From a checkpoint of a small transformer trained on Wikipedia: 8 heads of 32, tied embeddings.
Each number is 128 + 24 x the weight over its row's rms, rounded and kept within 0 to 255. Layers, rows and columns count from 0. The size above them is the row's rms in percent of the matrix's.

# layer 4 MLP down, 320x1920, rms 0.0955, rows 140-168, columns 480-719
size [ 98  97 101  97 100 100 100  99  98  97  99 101 103 100 102 100  98 103  98  98  98  99  95  99  99 101 101 100 101]
[[151  84 122 127 134  72 116 169 136 116 150 135 132 145 128 154 113 152 163 116 116 147 155 139  85 134 151 164 116 136 130 119 120 111 101 132 168 112 101 144 101 139 106 133 124 138 119 122  78 153 122 171 131 169 133 134  96 155 108 167 128 111 136 113  97 126 161 122 121 118 137 147  92 144 117 107 118 147 109 160 168 142 127 146 151 130 139  81 101 146 132 128 106 128 127 100 119 132 166 129 153 162  96 125 147 185 128 154 101  99 138 110 131 154 117 140 148  82 149 156  98 129 117  68 108 115 120  95  72  93 147  71 132 129 113 126 129 114 137 122 143 122 112 108 111 113 176 149 149 131  79 109 135 150 149 164 113 138 136 144 121  85 114 195 104 140 129 135 130 119 139 110 165  98 143 143 146 147 157 155 165  92 119 117 101 155 132  62 115 178  72 136 143 125  62 108 150  89 156 101  94 136 173 139 114 118  84 152  95 151  71 112 127 127 136 159 164 123 134 135 164 160 121 106  94 135 151 104 161 120 116 113 139 101 175 109 130  79 107 163]
 [117 180 129 119 139 159 140 176  99 122 115 203 129 128  99  94 120 140 144 141 143 118  97 107  98 137 118 125 120 161  95 119 145  92 148 162 165 116 130 123 144 121  88 136 137 174 141 100 128 172 153  92 108 120 149 117 159 103 142 145  87 156 161 168 130 143 179 116 149 146 140 110 150 110 150  95 100 147 120 155 156 123 161 129 118 101 170 182 123 116 167 142  94 136 130 110 149  97 177 124  94 136 119 144 158 146 108 130 136 162 117 128 127 118  94  97  95 123  94 139 131 111 125 105 175 111 173 171  86 169 186  97 151 157 133  95 108 126 126  64 108 102 102 106 133 117 145  90 133 114 136 167 142  98 142 143 143 143 124 166 142 118 114 106 133 155 157 144 149 119 135 144 147 166 119 121  92 127 123 119 124 154 112 113 181  94 151 147  95 104  78 102 144 157 116 134 125 103 153  97 104 137 138 112 197 141 137 137 141 124 114 184 118 103 164 134 109 161 122 154  79  99 155 112 148 116  94  97 118 127 116 110 157 100 157 123  89 116  97 128]
 [143 148 136 114 103  92 174 132 128 149 142 106 125 118 107 187 135 133 101 120 131  76 126 111 149 153 142 104 132 149 127 157 142 124 153  98 146 110 101  54 114 132 100 115  98 128 127 180 144 101 112 129 124 129 155 166 103 105 150  96  94 153 162 155 152 164 141 121 121 147 118 130 107 147 177 128 114 144 107 126 145 147 130 140 102 119 126 132 110 149 113 112  81 155 161 158 132 138 107 204 106 107 145 114 128 129 117 126 126 118 126 124 100 125  84 109  99  94 126 133 127 152 122 158  85 113 143 141 142 117 168  97 111 162 128 143 122 138 161 107 107 135 111 114  90 137 127 123 104 145 149 124  96 150 120 127 123 122 101 120 122 134  98 116 115 152 132 144 127 151 131 128  94 127 136 121 107 187  89 142 129 138 145 164 103  70 148 114 109  94 122  74 123 142 131 112 137 105  94 122 149 135 141 151 112 155 123 137 130 137 129 130 100 112 111 146 106 150  85 129  99 135 125  80  94 121  75 172 111 153 142 126 167 118 129 125 117 124 187 173]
 [ 84 145 128 115 151 115 160 115 139 111 111 161 127 101 157 112 101 109 127 146 114 185 135 148 123 163 150 141 115 110 121 153 114 137 124 120 144 155 113 151 112 145 110 165 103 130 108  77 123 144 113 177 115 139 140  99 102 138 134 128 142 132 120 140 105 144 135 104 119 139 158  84 152 162 131 151 114 105  95 153  99  86 148 121 139 111 109 161 135 147 119 143 164 114 129 114 152 113 131 114 166 124 146 131 112 119  95 111 121 133 119  92  94 139  64 102 109  82 177 151 104 150 154 115 135 126  95 121  98 141 122 148 159 147 125 138  88 104 122 124 105 154 109 102 110 175 131  84 108 140 131 120 126  79 134 151 140 157 159 126 136 146 109 147 105 134 153 161 142 151 154 150 109 205 115 109 181  98 147 179 125 131 115 136 132 128 156 110 166 103 159 151 101 149 123 154 133 168 202 147 115 122 136 138  90  93 113 122 160 152 125 154 146 115 173 107 114 144 157 113 134 107 115 128 144 156 155 145 161 114 113 152 130 143  82 122 102 105  89 146]
 [ 98 186 140 141 131 149 140 172 128 124 129 115 110  87 118 121 118 145 125 126 165 126 160 111  78 146 109 117 132 118 140 110 137  80 105 135 156 156  85 154 128 160 178 110 120 111 138 145 146 124 140 162  79 115 159 112 107 115 116  99 129 118 102  95 109 114 104 123 120 122 111 144 155 145 123  85 116 116 101 135 108 108 126 121 150 105 143 153 126 107 131  98 121 138 144 137 143 152 203 156 101 134 128 111 116 138 122 131  89 160 131 138 131 131  91  71 108 100  99 146 154 105  89 100 142 116 129 116 159 103  69 128  86 163 110 140 133 152 129 137 176 119 124 149 138 128 113 146 113 130 167 107 153 114 117  80 125 105 144 167 144 170 138 145 115  78 119  79 122 133 170 102 136 104 135 135 106 151 163 145 134 173  81 128 129 144 142  82 114 104 129 126  95 167 151 123 157 158 179 108 130 136 142 129 140 157 168  98 158 112  99 127 115 111 168 108 151 146 108 115 120  86 136 124 131 172  96 111 176 118 123 149 125 137  95 130 140 139 114 128]
 [160 123 128 125 137 136 123 116 171 114 131 128 120 148 132 163  92 182 154 145 114 147 142 147 143 125 123 167 143 143  96  99 110 162 146 133 116 141  98 118 134 164 122 138 102  96 132  83 160 191 121 138 124 146 163 122 140 124 139 150 137 160 152 170 106 121 158 134  70 120 118 132 127 144 119  99 124  77 136 172 138 152 182 104 127 161 171 137 175 108 130 138 161 143 120 158 113 158 143  84 162 131  96 102  94 122 180 154 160 161 148 111 137  79  98 109 159 147 130  89 145 124 121 118 160 124 113  84 135 139 104 133 110 116 168 148 117 126 172  84 119 152 100 126 117 117 157 111 128 136 141 102 158 120 145 176 120  92 154 125 130 130 127 138 117 123 111 157 129 111 140 152 129  82 130 157 145 105 159 131 160 110 126 168 148 142 109 132 114 127 127 146 122 143 100 123 136 143 154 137 165 135 135 131  67 125 119 154 150 111 154 163 107 127 109 130 136 150 150 116 130 144 148  62 148 116 143 133 111 153 176 132 122 144 116 147 120  94 112 143]
 [175 147 138 109 152 146 152  85 103 121 100 127 103 149 102 158 179 121 145 138 118 133  61  94 111 138 109 120 130 129 100 117 116 150 139 103 119 139 130 110 143 109 118  43 124 111  97 100 134 151 186 129  91 143 118  85 144 127 154  96 114 122 149 111 128 163 118 132 132 142 128 109  96  66 105 147  93 153 109 123 157 123 140 116 120 146 131 150 109 120 138 115 120 142  88  87  96 124  87 139 104 119 129 132 108 173 154 134 160 128 123 156 101 103 104 114 146 118 113 111 159  93 160 126 164 111 157  70 104  98 123  98 122 119 143 169 102 140 149 115 138 194 128 130 136  87 123 142 148 138 131 155 115 142 104 110 171 131 128 180  98 121 104 124 178 113 130 132 138  96 160  98 121 149  99  97  76 121 114 124 170 100  99 119 124 138 144 116 122  89 124 106 131 118 138 110 153 120 124 149 139 138 128 122 115 148 107 118 118  84 138 155 119 132 154 158 157  99 143 155 128 141 134 120 181 160 130 121 144  95 157 137 122 116 144 155 145 112 160 148]
 [175 101 115 144 132 128 125  92 117 146 148 118 120  98 146 129  84 172 137 122 126 137 150 135 104 105 101  94  90 143 137 152 123 104 143 166 121 160 127 140 122 144 153 108 148  79 118 120 159 159 124 127 102 130 128 145 156  97 125  81 124 136 106 145 141 132 152 141 124 109  79 112 147  91 104 145 129 120 171 141  82  96 139  94 104 129 112 125 107 108 185 109 121 168 134 100 122 123  43 103 105 107 150 132 142 139 134 137 122 136 105 120  64 144  99 130 128 113 107 117 156 100 115 124  88 103  83 102 148 125  89 126 139 152 150 127 117 153  75 110 156 144 162 142  92  86 143 101 127  91 145 147 156 122 141 148 120 126 134 149 122  78 136 154 130 139 115 182 126 108 172 126 119 111 160 126 124 122 130 159 124 123 107 135 121  88 128 101 137 187 146 107 133 173 104 152 109 178 132 137 126 160  89 178 128 110  86 130 138 204 120 149 145  88  96 123 128 136 139 130 132 101 108 129 130 132 173 137 184 112 146 108 145 126 131 127 137 115 117 137]
 [141 118 146 151 147 112 114 115 148  75 130 109 139 130 109 109 129 124 177 179  91 177 133 137 114 154 102 209 161 100 124 121 125 121 120 134 124 145 122 129 120 119 155  98 157 108 145 123 126 152 176 106 141 106 169 142 159 109 132 150 121 158 119 133 174 118  95 136 105  88 134 175 113 177 110  84 130 117 148 109 132 129 136 142 115  95 136 134 100 106  51 139 126 121 128 143 101  96 173 123 111 124  80 119 168 119 161 137 140 142 101 120 121 159 134 121 166 137 157 131 138 128 104  83 107 146  77  80 185 133 148 146 137 167 106 127 157 117 117 123 113 164  64  97 126 149 142 107 143  85 114 130 138 146 105  86 166 161 135 119 142 142 125 139 141 109 117 154 158  94  73 131 130 102 124 151 132  94 117 154 133 143 117 101 117 137 148 140 149 111 105 124 141 122  87  92 106 121 120 190 119 110 157 134 116  93 118 153 174 116 136  82 107 156 106 103 132 118 184 149 120 105 120 136 124 103 174  97 135 174 161 148  84 123 132 153 134 148 140 120]
 [150 108  93 167 153 136 150  98 148 121 125  79 121 162 135 117 148 127 107 157 122 149 108  99 163 130 127 135 128 120 119 105 104 138 122 123 140  83 148 143  74 173 126 180 119  86 118 147 152 114 103 138 177 158  80 138 149 117 130 119 179  88 122 106 129 141 140 139 140 148 106 146 160 144 111 131  99 116 136 114 128 143 107 177 136 161 114 137 108 136 130 105 104  91 132 121  99 154 175 137 121 109 119 134 118 149 114 124 145 124 132 105  99 162  98 144 134 105 124 137 120 133 116 153 123 113  75 121 137 100  80 105 147 150 174 135 162 127  87 108 164 158 108 136 153 145 123 128 109 118 136 129 162  82 110 114  79 132 186 159  93 155 114 117 134 164 106 152 158 131 155  97  89 132 153 138 138  72  72  98 103 126 113  83 144 105 106 138  98 132 148 127 103 151  72 184 139 126  92 166 134 137 108 115 139 121 140 116 109  86  98 102 170 135 135 111 127 115 109  76 123 122 161 112 122 109 147 151  96 150  62 107 121 124 105 115 139 121 157 107]
 [101 134 154 141 119 142 129  86 111 141 112 177 146 137 169  83 137 123  98 125 165 121 119  98 107 132 144 124 179 131 123 158  94 113 123 141  84 137 120 118 104 119 119 100 113 148 141 113 132 106 134 131  99 133 132 144 104 127 131 144 176  90 131 186 154 105 116 153 175 157 158 132 177 144 188 110 127 147 141 119 128 100 161 145 138  84 127 153 181 161 102 102 147 153 145 136 133 159 137 144 118 135 124 134 128 131 130  86  96 110 186 144 169 125 128 123 124 157 116 138  51 150  97  87 149 184 158  74 135 113 156 121 177 121 115 123 106 103 145 129  87 150 122 144 159 141 119 166 144 152  91 114 133 162 124 118 105 115 164 103 115 142 172 141 127 129 130 128 117 135 163  96 157 139 152 147 124 114 125 145  81 170 136 146 144 106 103 121 163 117 155 129 110 119 144 108 149 108 162  64 123 126 154 111 166 130 144 110 112  87 145  98 109 115 114 119 155 125 125 125 102 125  85 130 149 118 123 116  99 109 140 156 116 129  91 180  99 191 110 123]
 [128 116 112 153 133 137 142 110 109 132  99 173 112 136 170 136 159 101 102 124 123 114 158  93 112 109 135 120  92 133 114 122 132 127 142 165 112 166 109 107 125 152 146 163 119 158 108 132 142  88 118 187 124  70 145 130 111 147 157 123 131 118  88 148 134 117 182 119 166 161 130 167 101 113 114 123  90 142 175 131 104 104 104 123 107 147 118  82 154 110 177 122 126 138 107 152 127 130 129 121 112 112 134  96 157 149 141 112 148 104  95 122  75 124 146 128  98 158 103 145  84 122 129 177 162  80 124 135 122 141 116 121 163 131 143  79 104 108 189 182 144 115 143  89  90 140 103 107 154 148  91 160 136 102 125 103 102 134 151 117 125  87 148 105 167 159 119 130 124 126 103  97 137 150 147  74 106 131 108 172  96 129 103 150 112 150 134 133 132 117 133 101 119 155 135 140 141 130 130  93 139 117 107 124 139  93 120  92 122 150  91  77  79 163  70 117 117  98 107 123 125 112 151 131  87 121 138 134 130 139 184 140 131 143  91 123 138 131 106  92]
 [139  89 167  63  80 120 128 140 123  98 117 142 130 166 127 110 171 203 121 131 139  87 102  84 108 132 145  88 150 121 134 113 126 116  89 101 144  99 135 137  87 128 129 115 154 138 144  83 109 106  92 140 130 148 153 112 137 133 164 105 138 184 133 166 184 114 120 114 132 158 116 125  86 116 141 118 143 123 115 140  95  93 111 127 105 113 140 137 156 150 117 120 120 113 123 137 114 135 132 138 165  96  89  95  88 127 116 149 137 139 154  94 135 115 123 133 145 134 131 116 122 147 140 189 159 134 126 128 143 139 149 183  97 129 121  76 131 109 148 192 127 133 148 151 113 147 119 122 128 140 103 119 120 121 119  88 153 160  86 114 140 145 133 154 145 129  86 124  67 130 142 130 114 140 137 172 115 149 125 125 158 151 149  92 127 139 122 122 130 108 125  83 117 113 145 129  91 117  99 159 158 134 104 141  89 146 135 160 145 140 118  80 127 111 159 136 127  81 120 133 158 151 151 148  93 140  93 109 122 147 155 146  76 113 122 201 109 124 169 160]
 [123 120 120 138 120 196 157 161 132 120 114 151  93  79 103 146 122 122 167 145 137 140  96  85 125 118  93 141 136 102 140 109 110 122 110 139 153 124 125 124  99 124  97 151 125  98 136 147 126 120 100 111 170 106 132 137 138 113  78 124 132 143 126 119  94  93 113 107 124  96 128 119 122 120 159 128 134 115  76 107 112  93 129 110 138 133 129 124 136  82 159 156 116 170 128 171 106 106 146 146 128 124 121 129  90 118  84 205  87 116 130  92 156 120 112 170 159  84 145 150 131 153 179 127 177 189 157 120 125 152 123 150  89 141 161 182 140 158 105 130 156 123 164 137 118 125 128 128 112 130 135 129 132 129 134 141 121  84  96  90  69 141  99 171 173 111 133  64 156 133 113 127 162  94 145 128 145 133 188 115 132  99 136 129 115 114  85 107  92 134 125 111 125 105  97 109 110 153 152 157 136 108 138 149 129 117 153 145 115 127 150 123 147  86  93 111 151 126 177  94 127 101 153 142 113 115 137 121 122 187 101 161 130 110 115 174 131 159 129 167]
 [154 108 119 138 203  92 126  83 143 168 136 125 117 103 112 134 119 123 148 135 117 103 131 130 123 127 110 149  91 117 178  83  93  86 136 156 146 179 134  92 125 131 145 154 106 143  97 133 126 151 137 140 113  99 123 116 170 134 147 132 130 135 145 124 162 113 162 165  69 148 106 146 115 155 106 107 131 141 145 114 158  96 110 113 120 120 137 117 155 118 156 126 117 115 153 178 109  91 154 168 115 111 108 108 119 115  88 108 142 107  93 125 133 125 140 112 129 145  86 129 146  85  87 128 131 109 129 203 149 140  92 152 143 154 133 116 133 132 135 113  99 153 101 102 113 110 137 103 134 170 149 127 123 131 128 124 141 174 117 127 139 152 107 129 152 146 141 165 112 125 132 134 114 120 107 143 112 131 129 126 135 119 159 161 144  87  64 134 154 157  76 158 117 119 149 142 131 118 149  96 132 120 181  60 149 134 147 103 154 125 157 142 113 124 153 145 105 132 137  99 135 118 141 146 109 139 140 103 109 128 143 141 152 138 150 116  85 133  93 108]
 [132 101  73 108 100 136 125 145 112 150 142 136 106 125 147 126 104 117 155 136 150  89 170 138 155 126 143 122 147 159 137 138 137 140 122 145 155 100 151 129 148 124 132 140 127 151 138 123  98  98 140 130 150 115 124 130 121 128 144  99 151 136  80 120 120 150  88 169 111 107 131  99 155 112 117 155 153 139 111  99 153 109 122 130 124 145 104  84 168  99 129 115 136  96 131 128 107 122 135  99  96 105 115 156 117 143 124  88 137 111 119 140 182 127 109  61 110 103 107 114  81  93 128 164  82 130 101 149 167 151 129 147 131 123 132 119 114 138 140 134 103 118 119 123 125 105 141 141 126 125  74 165 119 129  81 119 138 118 101 128 151 117 146 108 110 110 108 123 111 152 106 156 111 115 153 131 174 122  82 136 146 142 120  97 133 143  81 125 152 186 128 110 117 112  89 135 143 136 107 126  69 186 124 108  63 160 131 111 109 169 117 143 145 119 125 131 108 116 120 143  93 112 168 116 148  66 104 122 151 124 156 113  59 124 106 132 133 137  95 150]
 [161 134  98 108 130 124 164 129 111 109 117 151 153 118 131 172 110 147 149 152 131  80 139 157 131 121 153 143 132  97 146 117 151 100 108  97 125 186 140 134 101 107 195 117 139 161  97 126 136 109 154 151 108 139 112 131 140 105  93 116 115 126 130 152 116 104 164 110  97 116 141 153 103  91 119 113  97  81 132 173 137 127 135 165 159 132 152 142 135 148 154 133  76  84 115 124 110 159 112 123 118 163 117  72 167 142 138 150 147  90 135 143  82 121  86 100 116 134 112 131 100 108 150 102 128 102 126 136 117 144  93 150  99 126 130 104 100 198 127 135 128 113  90 137 211 104 146 126 141 159 133 150 133 113  91 119 117 118 129 154 122 128 111 154  77 139 142 102 154 122 116 129 127 138  99 160 102 160 121 145  95 146 129 114  83 141 112  87 161  80 123  74 131 147 118 117 150 114 128 119 148 119  85 154 158 117 166 127 129 122 129 111 121 140 119  98 131 106 127 132 128 133 128 104 141 158 130 104 121 148 166 120  90 163 129 113 134  65 121 142]
 [121 154 162 149 103 168 136 150 116 104 110 166  87 101 137 135 134 164 145  92  97 110 133 121 171 162 122 158 145 125 134 128 138 158  98 120 100 133 112 122 141 110 114 109 177 156  86 127 105 176 111 123 123 128 165 142 127  84 180 142 130 146 149 125  88 110 159  90 147 125 117 112 131 169 124 142 115 121 135 162 166 159 137 148 101  78 139 129 134 129 131 133 135 130 135 115 109 134 129 109 110 155 155 112 147  60 109 100 123 129 107 133  84 120 110 130 145 135 137 126 133 125 148 130 184 154 125 164 167  95 111  95 160 147 120 131  98 132  78 102  90 176 132 129 104 126 129 152  96 116 185 150 122 121 105 130 107 140 142 147 163 152 166 121 122 170 157 146 102 122 107 103 112 103 150 141 123 127 155 128 137 189 145 136  92 123 103 163 155 144 113  90  89 124 181 152 128 127 115  87 142 127 151  78 114  77 162 105 123 131 126 158 109  98 152 140 147 137 116 111 121 124 127 125 157 144 148 110  96 129 123  96 101 104 127 110 137 154 110 154]
 [127 185  97 142 122 149 139 150 136 150 123 163 129 173  91 112 118 150 129 149 133 103 114 136 137 143 113 110 162 133 142 138 157 142 160 125  93 106 102 153 139 123 145 160 121 170 134 115 115 128 164 110 114 141 146 111 132 111 131 124 134  81 141  91 137 126 162 129 132 124 143 138 130 106 102 103 136 164 151 110  89 122 131 117 118 149 142 133 152 155 111 139  87 155 107  79 149 125 171 139 167 114 168 128 131 169 133  85 128 110 154  72 111 135 106 134 124  84 137 177 118 105  97 116 123 179 139 175 119 174 136 177 130  99  74 144 101 134 141 161  98 116 149 132 142  92 131 159 122 142 161 109  94 124 135 123 137 173 150 136  96 156 109 119 103 125 133 133 116 123 151 190 139 133  91 148 129 103 130 123 114 100  90 140  87 132 115 140  98 106 116 144 133 131 142 132 183 139 103 135  97 112 125 173  88 138 147 124 104 116 121  95 132 119 104 145 131 153 110 160 134 141 118 126 151 129 140 127  82  86 126 167 135 149 145  89 110 120 125 157]
 [119 176 143 179 106 118 156 134 128 117 125 149 102 166 144 128 162 141 139 117 137 140 122 140 120 162 135 169 128 162 145 148 130 109 155 136 149 109  80 136 142 144 107 139 138 128 100 150 118 126  93 103 101 149 138 146 119  67  94 163 148 158 145 117 121 118  99 119  94 152 108 122 109 104 107 124 151 141 147 123 149 145 136 144 143 136 129 141 119 163 119 155 138 148 115 170 165 124 137 127 130 116 165 147 100 154 161 151 119 114 154 103 133 140 135 123 132  74  90 122 164 140 164  96  94 123 105 121 136 141  93 110 118 148 140  75 119 190 107 153 108 109 156 148 118 117 165 154 128 136 134 142 129 162 141 170 104 145  91 123 114 156 135 147 162 167 126 126 166  79 124 145 115 102 116 122 136 129 127 142 167 114  95 147 157 132 141 130 124 144 141 125 116 132  95 162 158 115 103 169 143 132 105 122 125 113 109 163  66 141 123 142 116  94 131  97 139 166 132 100  92  89 125 127 166  78 145 138 128 113 135 122 131 132 140 149 137 106 131 122]
 [122 166  93 149 127 156 144 143 129 152 100 163 115 102 141 149 121 124 122 105 118 125 114 180 139 113 107 125 149 107 101 180 125 105 103 132 133 124 105 113 101 110 146 156 135 126 117  90 113 111 147 113 126 144 147 106 146 133 106 115 112 177  98 168 137 127 133 105 179 135 136 116 153 168 172 125 136 117 113 184 129  97 137 177 131 124 110 172  79 144 141 147  83 107  87 133 135 128 126 104  87 108 157 109 127 110 154 122 173  70 150 128 127 114  85 136 172 113 121 132  79 111 108 166 138 124 113  92 105 120 127 122 167 131  88 193 119 144 113 168 123 113 130 151 105 125  97 114 121 154 106 118  85 135 125 133 114 139 111 188 124 100 106  88 157 104  96 159 144 182 151 147 145 107 150 153 129 149  93 129 150 136 155 128 155 155  90  89  74 137 121 111 124 135 177  97 137 158  98 158 164 143 146 108 168 136  99 128 120 134 149  70  93 113 155 107 140 111 158 137 140 106 123 106  93 113  91 109 110 114 101 119 115 146 131 111 134  99 148 123]
 [136 106  95 153 127 155 137 105 130 160  86  91 180 130 108 142 135 129 132 124 152 141 138 132 143 100  94 127 129 125 112 147 132  82 115 113  99 101 110 111 141 105 113 123 113 130 125 122 132 139 114 130 134 161  95 139  78 105 179 122 133 167 120 115 164 107 177 117 110  89 119  85 149 142  98 104  43 111 140  91 123 134 130 137  95  94  97 158 136 131 140 161 152 132 130 124  85 115 125 141 117 111 108 112 119 174 117  96  92 135 148 111 117 108 119 153 158  96 142 154 131 145 172 123 141  96 141 190 153  98 135 123 102 132  68 155 120 155 131 107 115 127 169 123 125 126 147 131 119 154  88 142 129 129 132 133 109 148 140 144  90 104 154 166 116  93 152 179 149 152 115 154 149 141 129  79 156 126 188 168  91 142 145 140 152 120 160 145 125  99 149 139 156 122 113 105 102 109 166  91 108 144 151  92 158 140 128  83 111 132 130 111  85  90  93  92 137 134 139 124 116 191 103 106 151 122  94 147 154 123 146 147 191 116  99 151  98 111 165 138]
 [ 68  97 135 140 135 132 128 123 130 105 115  94 124 172  77 103 120 112 150 129 123 121 126 130 136 153 102 134 161 125 144 108 114 120 120 125  84 190 157 121 103 105  88 160 116 131 182 147 135 114 141 142 135  98 147 131 102 138 126 103 127 117  99 149 117  92 101 140  76 169 144 164 120 122 131 103 120 112 120 161 137 180 138  85  82 154 129 138 117 113 126 123 174 119 137 144 127 142 150 134 103  58 157  64  79 115 123 147 134 149 105  95  87 128 110 140 129 124 140 158 116 121 122  98 134 160 125 129 122 123 204 120 125 115 161 140 148 148 122 110 111 116 145 151  82 123 135  92 118 164 158 116 146 147 138 115 101 121 139 143 157  95 133 142 156 103 105 117 129 114 126 120  96 144 124 158 137 134 106 103 114  85 145 173 170 115 109 165 123 117 120 163 156 128 111 121 112 109 110 163 147 140 152 131 109 138 144 143  74 169 148 143 126 118 125 113 120 127 159 126 129 148 125 128 102 132 121 115 120 130 162 101 157 125 101 140 121 145 118 137]
 [ 81 130 143 127 128 126 118 111 120  88 134 157 109 120  93 137 120  83 138 148 140 118 105 125 105 149  96 165 118 165 120 145 120 133  94  74  89 154  84 147 115 155  93 173 120  99 178 142 108 162 133 144  87 143 102 105 110 124 146  93 138 113 146 114 137 134 164 108 135 137 132 148 133 100  96 125 105 121 115 128 135  88 156  96 115 132 148 144 119 126 121 107 126 110 135 164  82 102 167 145 166 139  95 110 156 150 103 169 172 123 127  83 142 101 112 128 138 120 135 123 115 153 138 122 116 124 123 117  43 127 102 200 135 163 100 113 115 118 122 103 104 121 167 121  75 142 131 122 131 142 133 140 135 136 132 153 152 174 169 120 114 120 145 138  85 138 144 165 158 129 125 127 129  92 141 108 118 132 105 139 109 151 111 137 124 131  91  78 138 122  88 129 123  94 124  97 111 107 152 170 157 107 155 122 146 139  77 139 119 109 145 151  97  55 115 112 130  92 152 132 170 143 136 163 170 149 128 135 125 108 174 119 134 143 147 119 174  99  99 128]
 [ 82 128 118 119 121 147 139 122 102 116 160 129 138 147 150 135 109 135 126 148 117  96  99  91 119 158 101 188 128 112 129 130 116 109 133 147 110 124  94 112 134 126 117 101 110  94 116 137  91 149  89 149 133 101 125 100 119  81 142 133 146 109 126  72 118 149  91 132  87 169 121 130 108 110  95 130 116  96 140 119 141 148 116 105 128 122 175 138 116 113 130 136 115 142 189 158 138 172 118 169 156 100 159 124 110 163 161  92 175 117 148 124 146 152 134 149 165 146 144 134  86 112  75 144 134 129 150 125 117 148 130 142 120 103 145  97 145 126 131 134 130 137 155 126 101  85  60 141 134 160 164 150 146 118 106 192 162 159 152 105 141 141 152 106 137 126 137  94 120 119 139 138  86 152 136  81 115 150 112 114 113 157 119 126 131 137  92  97 130 142 149 115 159 115 125  62 105 108 100 146 117 122 142 144 103 134  89 118 153 110 109 131 116 133 136 166 104 130 171 135 150 146 131 139 127 132 151 113 119 172 108 112 144 102 103  66 117 142 105 119]
 [103 155 129 138 124  90 147  99 100 155 124 113 109  99 130 144 130 149 123 102 105  60 110 127 150 140 162 104  81 108 118 134 107 148 123  91 180 130 110 106 110  97 101 118 131 129 142 124 113 147 138 105 161  96 144 134 122 110 155 101 141  80 130 116 105 134 125 120  96  90 154 129  57 103 163 115 160 105 111 129 107 134 127 170 111 142 119 147  79 157 157 118 154 142 143 128 160 130 163 150 137 100 174 146 168 139 116  91 158 129 131 162 167 151 105 100  61 147 143 154 128 120 176 129 109 116 128 139 149 125 130 142 183 103 149 132 147 132 167 123  95 158 131 168 127 128  84 128 145  84 133 120 126 104 107 121 127 141 128 120 117 100 116  82 125 114 131 150 103 134 161 189 104 127 108 135 101 133 160 146 151 139 140 175 127  98 154 123 126 100 114 135 129 192 123 109 144 144 171 156  72 120 132 120 162 144  71 146 109 145 138 168 131 125 115 146 124 112 180 132  89 167 114 128 104 115 174  92 101 191  98 117 126 137 169  95 109 127 127 196]
 [ 78 108 123 117  96 104 126 170 127 112 148 134 132  94 126 160 140 157 119 115 136 121 113  98 151 134 111 171 141 136 101 128 111 153 159 110 117 119 113 141 179 133  60 106 155 135 124 139 124 122 150 150  95 115 152 126  90 118 147 113 135 118 139 101 108 124 156 107 109 184 110 149 109 199 111 142 160  67 115 128 138 133 178  99 135 140 154 127 129 133 114 105  96 100 193 122 137 109 119 161 102 125 115 153 109  81 118  92 138 153 128 110  91 118 121 121 120 126 145 110  83 135 128 140 119 147 152 114 125  95 108 117 114 144 129 104 134 100 106 116 145 161  91 134  84 116  91 128 160 164 113 127 157 130 113 163 192 136 133 155 101 131 158 117 133 134 109 142 105 163 142 153 152 121 144 123 134 132 127  98  89 140 113 151 134 133 128 197 150 123 166  86 154 113 111 151 146 135 144 111 109 123 140 158 109 109 124  87 115 161 140 130 159 109 139 136 144 130 116 151 164 134 151 112 128 162 149 119 114 161 131 133 125 142 143 109 161  90 121 121]
 [ 69  72 122 137  96 123 146 122 119  98 175 108 137 143 124 138 146 142 130  78 137 145 157 136 134 130 110 155 114 148 140 114 147 114 132 115 135 144 184 129  97 146 101  91 124 109 152  98 161 130 118 121 122 145 129 106 144 123 148 150 143 159 146 130 124 112 139 153 137 145 139  81 145 125 142 108 115 111 147 156  87 123 149 115 103 132 131 130 135 121 104 140 108 109 112 135 150  96 115 102 108 137 109 148 138  98 113  85 152 100 157 107 104 168 120 138 150 133 146 103 108 149 104  79 145 146 146 101 113  91 133 140 105 105 109  97 122 134 106 154 130  57 138 150 108 195 155 124 130 156 112 149 132 133 128 139 101 106 149 130 123 154 104 108 137 152 149 126 126 181 163 155 134  75 162 100 153 208 120 100 103 181 113 146 132 137 123  70 100 137 139 153 128 108 129 119 119 145 143 117 112 128 112 160 108 121 139 156 142 161 128  93 148 158 188 128 129 120 103 124 148 123 102  73 117 125 142 123 120 117 135 143 115 120 138 132 165 112 140 159]
 [141 164 161  88 142 111 158 101 112 146 138 131 138 139 122 116 124 139 152 151 126 132 116 150 122 136 126 159 191 119 152 137 123 110 102 118  83 135 108 124 119  91 142 125 128 120 152 136  85 114 143  96 152 159 112 118  92 111 128 129  87 144 103 141 121 113 132 115 132 126  89 156 145 117 133 148 119 115 131 127 109 112 126 146 123 145 141 123 178 130 165 138 119 137 143 103 112 115  55  96 138 108 137 115 105 150 134 111 140 138  88 101 117 103 135 140 174 178 112  97  99 100 130 143 169 120 104 112 186 152 121 143 137 158 163 154  82 156  91 123 116 114 104 157 132 135 185 107 157 130 111 120 122 104  82 129 116 119 113 127 120 132 138 128 106 124 136 140 159 157 116 119 193 134 109 127 131 180 109 132 120 133 160 169  97 120 125 123  94 129 133 130 122 159  94 113 110 123 175 145  96  80 103 138 134 136 126  89  92 127 108 119  96 117 107 106 186 111 182 115 169 138 112 114 149 143 144 110  99 106 163 117 128 105 138 146 130 140  72 142]]